{"num_hidden_layers": 22, "hidden_size": 128, "num_attention_heads": 4, "num_key_value_heads": 4, "head_dim": 32, "intermediate_size": 512, "vocab_size": 582, "hidden_act": "tanh_gelu", "norm": "layernorm", "norm_place": "pre", "norm_eps": 1e-06, "positions": "learned", "qk_norm": false, "attn_scale": 0.177, "bias": "all", "tie_word_embeddings": true, "parallel_block": false, "init": "normal", "init_std_qkv": 0.0143, "init_std_o": 0.00215, "init_std_up": 0.0143, "init_std_down": 0.00215, "optimizer": "laprop", "learning_rate": 0.00246, "lr_mult_qkv": 0.7, "beta1": 0.9, "beta2": 0.98, "lr_head": 0.0103, "max_grad_norm": 1.0, "warmup_steps": 391, "schedule": "wsd", "decay_fraction": 0.733, "decay_shape": "square", "final_lr_fraction": 0.0, "batch_tokens": 65536, "max_seq_len": 256, "doc_mask": true, "train_tokens": 303400000, "max_steps": 4630, "dataset": "wikipedia_en"}
Each number is 500 + 50 x the weight over its row's rms, rounded and kept within 0 to 999. Layers, rows and columns count from 0. Numbers have three digits each. The size before them is the row's rms in percent of the matrix's.

# k: layer 8 attention key, 128x128, rms 0.0637, rows 117-127, columns 0-127
# q: layer 8 attention query, 128x128, rms 0.0788, rows 118-127, columns 0-127
k117 116:537446429485516479430507479572429457481481462554501517567476525548492425574556514523480491523531543551547530514563506504500415490575519452550488492544500445497453498466553527367509429714467618490527514404493488484513465524483501514464514503521471471509505487449480583515585491487520563461559504504562499509535513487524494535567496526465490473498335462491481666400441446487491494501436
q118 119:537461504446525512459467522460475516495586472378510435480379485552527505616481538511535482512508524467475386534551612478476553588538424489486452443482431478442482470458526537474463510482542491537455520524505463514401473442567392531603560502509519575450487456468474514462540472517511548412561552539545441540524540478534575576539467438548555516623409560562485519461549525571494453431544
k118 140:484547558480486543418443357432560527520508507595492486491458431439510498505529517488510532488498510487373387579496564512499513495495514431478498520546474577521445527488510542410549548559524513574546480489480460551496492518487503447536452418530527525514405549587489544338515563516497539525520527526510436606566513468508536571589548496553472410521408460499466543419445524510428596494500
q119 125:516615509473500441512467477399471502581413506489525587492505472519509573516517445493489512489545546459401499442536498530357465528422545416452469517496514621603481551376498440497501433528462485479438425518497503398545487397539500535550534506471502484437514472492453646523564452528444494470450516502508559519557448509426527568558534537479506437520498457538453485441509599449513507487460
k119 100:483559447491451478504511446489516463497445519413498483526551488536505483495513476542511534481526445436573478554521511477456501479536610473555506451526537496559493551450510503604515443315613364549548494520589470484565543540465491525539456462519471439443492495492510513548431501449470437531563472485485528491521508465492510519512518515496533537550531503504532241503585459481436551501445
q120 124:455529540464586473462520494423604482626429542534450508474492508466534450516546469502510540388493485498424459471530504508431494501523540471461456523540584472461497440471468388465384453530552467389509561521487429430499525548502447547486561421598457465453492453605530570474479495478572566429567461468520491441560513566545472473426526465548547545431501495464497439529533447483458451493622
k120 097:462485515478506555524486527478488505454495444449478459499596560552479524509491509475549540446477455483525488529504520529512459479523488455536503501459546519520573506570465523579523480266523382523512453553522472473516527483449524496501459549495480530480532529524520514509444575559537432469523501487487521527468497442501492528476532541470464459530489484445504199440615522510502544541453
q121 125:468488451520519497437557522516479587468493556511593495508486488437493359436577562515499407576530548506475484478478532439550519503484406546535562499568427416416583489526481450518467568495532467511464569471481545459408498473472406498537473554519414597467474412598456498544557590537628546465503473530509472480535563450500474482482521552547534529456448535494426529404491459557461447562477
k121 118:530419506432579511460559470500517527548541555511522528446465537467510484546537477435498469451486532540505453505490480524538446508496494578554538501474534430440456460492507472449430515730437456528518505421504500523462559515452485470500477553527554562483458497531517593501608542582549542475491486472528419573465550435576502482522565411506491446474445423480539673406447462506496485519456
q122 135:470473498521477486513454532447501418455542431460508465479512463490554557397446546544488547560468435517509412497493564481594507482549471539430438505565605568524510517397529479540569485472445547602449404555486573544406454409589578525491457520565431476540497571505517458411461520456479490530521555621544488429544464497494524602473471434559451532495580453557496513530541505490567445487497
k122 113:498508473535456466482447470478520519467495458518491482429453499504529557407457490516506485508445521507568393549517525456566601466453557550468466542521442561491494545480462498378528536586412654531493496497500534432497422522484503517525469539532500533552423557519447488499546444523504519559527574518533493430508494527451453475489502453565429612519510547517506731597433442463522493458502
q123 130:544519440483460432548521585553536513490491492474461461450586532506543474448476474438456507470546540508459526426539539509490476469474410503474608522465455418399547502503551506555501485459357495610475510406565542528379561516535434474482528559568576562408536483446415452514489512520477502497429523429458510547482582487511609511560490624508560505516481414548435550488500465543494476559510
k123 134:539453543486527533476497537500569465573492612517575525384418521455574496504486531562495430426500543449509504458478446508484589477566444446495543491510498423486436521462545478538530560526499581531488513448470504544542515559533346496441464546515577463478439457506485448462552504547471563563533442465499492552476576476506527413462437499504530435515463602460540651428410479593460550530451
q124 130:555492517470535534531540519507446588568595483509453576481551428435625402574471559509483456498534546466439478508516526509491496501560498541497485453503517444396523496564503435508481515567430459466576547440565395423482473545483459439470469558466455553493588494462469492429501505581505549400548501426482441568461562477483541473379491525621520492507521518488447450457497402555473477414552
k124 114:495462591454547603455516492444536461448526488423493545471560522522504491505452563435522518503428465515483464501479619544529486519518526488505506453496582539512504428546543511623436547367556380473528465559456479517495506521488518460501410577422476518514459475516551540454487531517520506496504525522504418587498576543518546511491456414483468436455558562448494285453471575545492465503482
q125 125:537452538485525402468495489457541513606403522496371488449547548528485499524451425419547582428464524488432543460491467373469450478480507455478532587498536433507508515422457500469537502567491487474525468503457545587517504495534445500490549540546561460458486468657414447544453485487485417551571480477416582484469473482478522440503468565576577527522479541467543529468497372426484567495490
k125 101:463564511487504532530517547425587489637460546442572476503534532478506533497450441533502522429514453448512490496522439491470490480527483502486524517465497511492537487552516448638520496315521402477481487521515468487512541512490454536479505483531498528488526489539475486529510545498514429476502425490516483465427517502500470558512521557473522483527548501445494196543587512576453501530496
q126 120:491466457518407525453476456574427481430582388530445490596387454467517505533469568548465490562602562528512540593496499521555557498468494498553480481473451501482458520546477574436461501535518586418549554457480455429522479583517589418502487477504516497599496527405538591440551445505544636491481513521560484489504490548476434491464487389496437518511488507451523533557543596478481503511564
k126 106:504501554523499452546484381526416510629559469570457506545490451568487548499514566489530451558453532523436489420476580523524439504472516483452424551525466547505478446471515527414466522695479558471467543496460484476490465507520531544572509467476494467542567513521576483441473380490456515508484531533507513528463458481541507492477505470444488511445475501570544716496393508437511490484535
q127 137:440485515463440486429491485355436441517505558506456460485532522498524611467493521543483485479492459473487468490575581389495390537527542566553520605574494504471424497533474413554465534519492478503483402430544523527516521512565482566573508557563583517573536562433547413566446414525447422535476490522437542472458481486496515537557517543484416456444619442476543470515516567468487495451445
k127 117:503480470525452420460498548493536418381478552490598463469546484471528562490442524604472453531478467485549552505439469401521514529468481564434551596475464511532499497444472549645575492390485386508485436507550489496471434502504486485525513524505477535536451537458496443577451524488575472478486482644519485461510538488475534500528479565543466524523641524504511356475561462410512534493486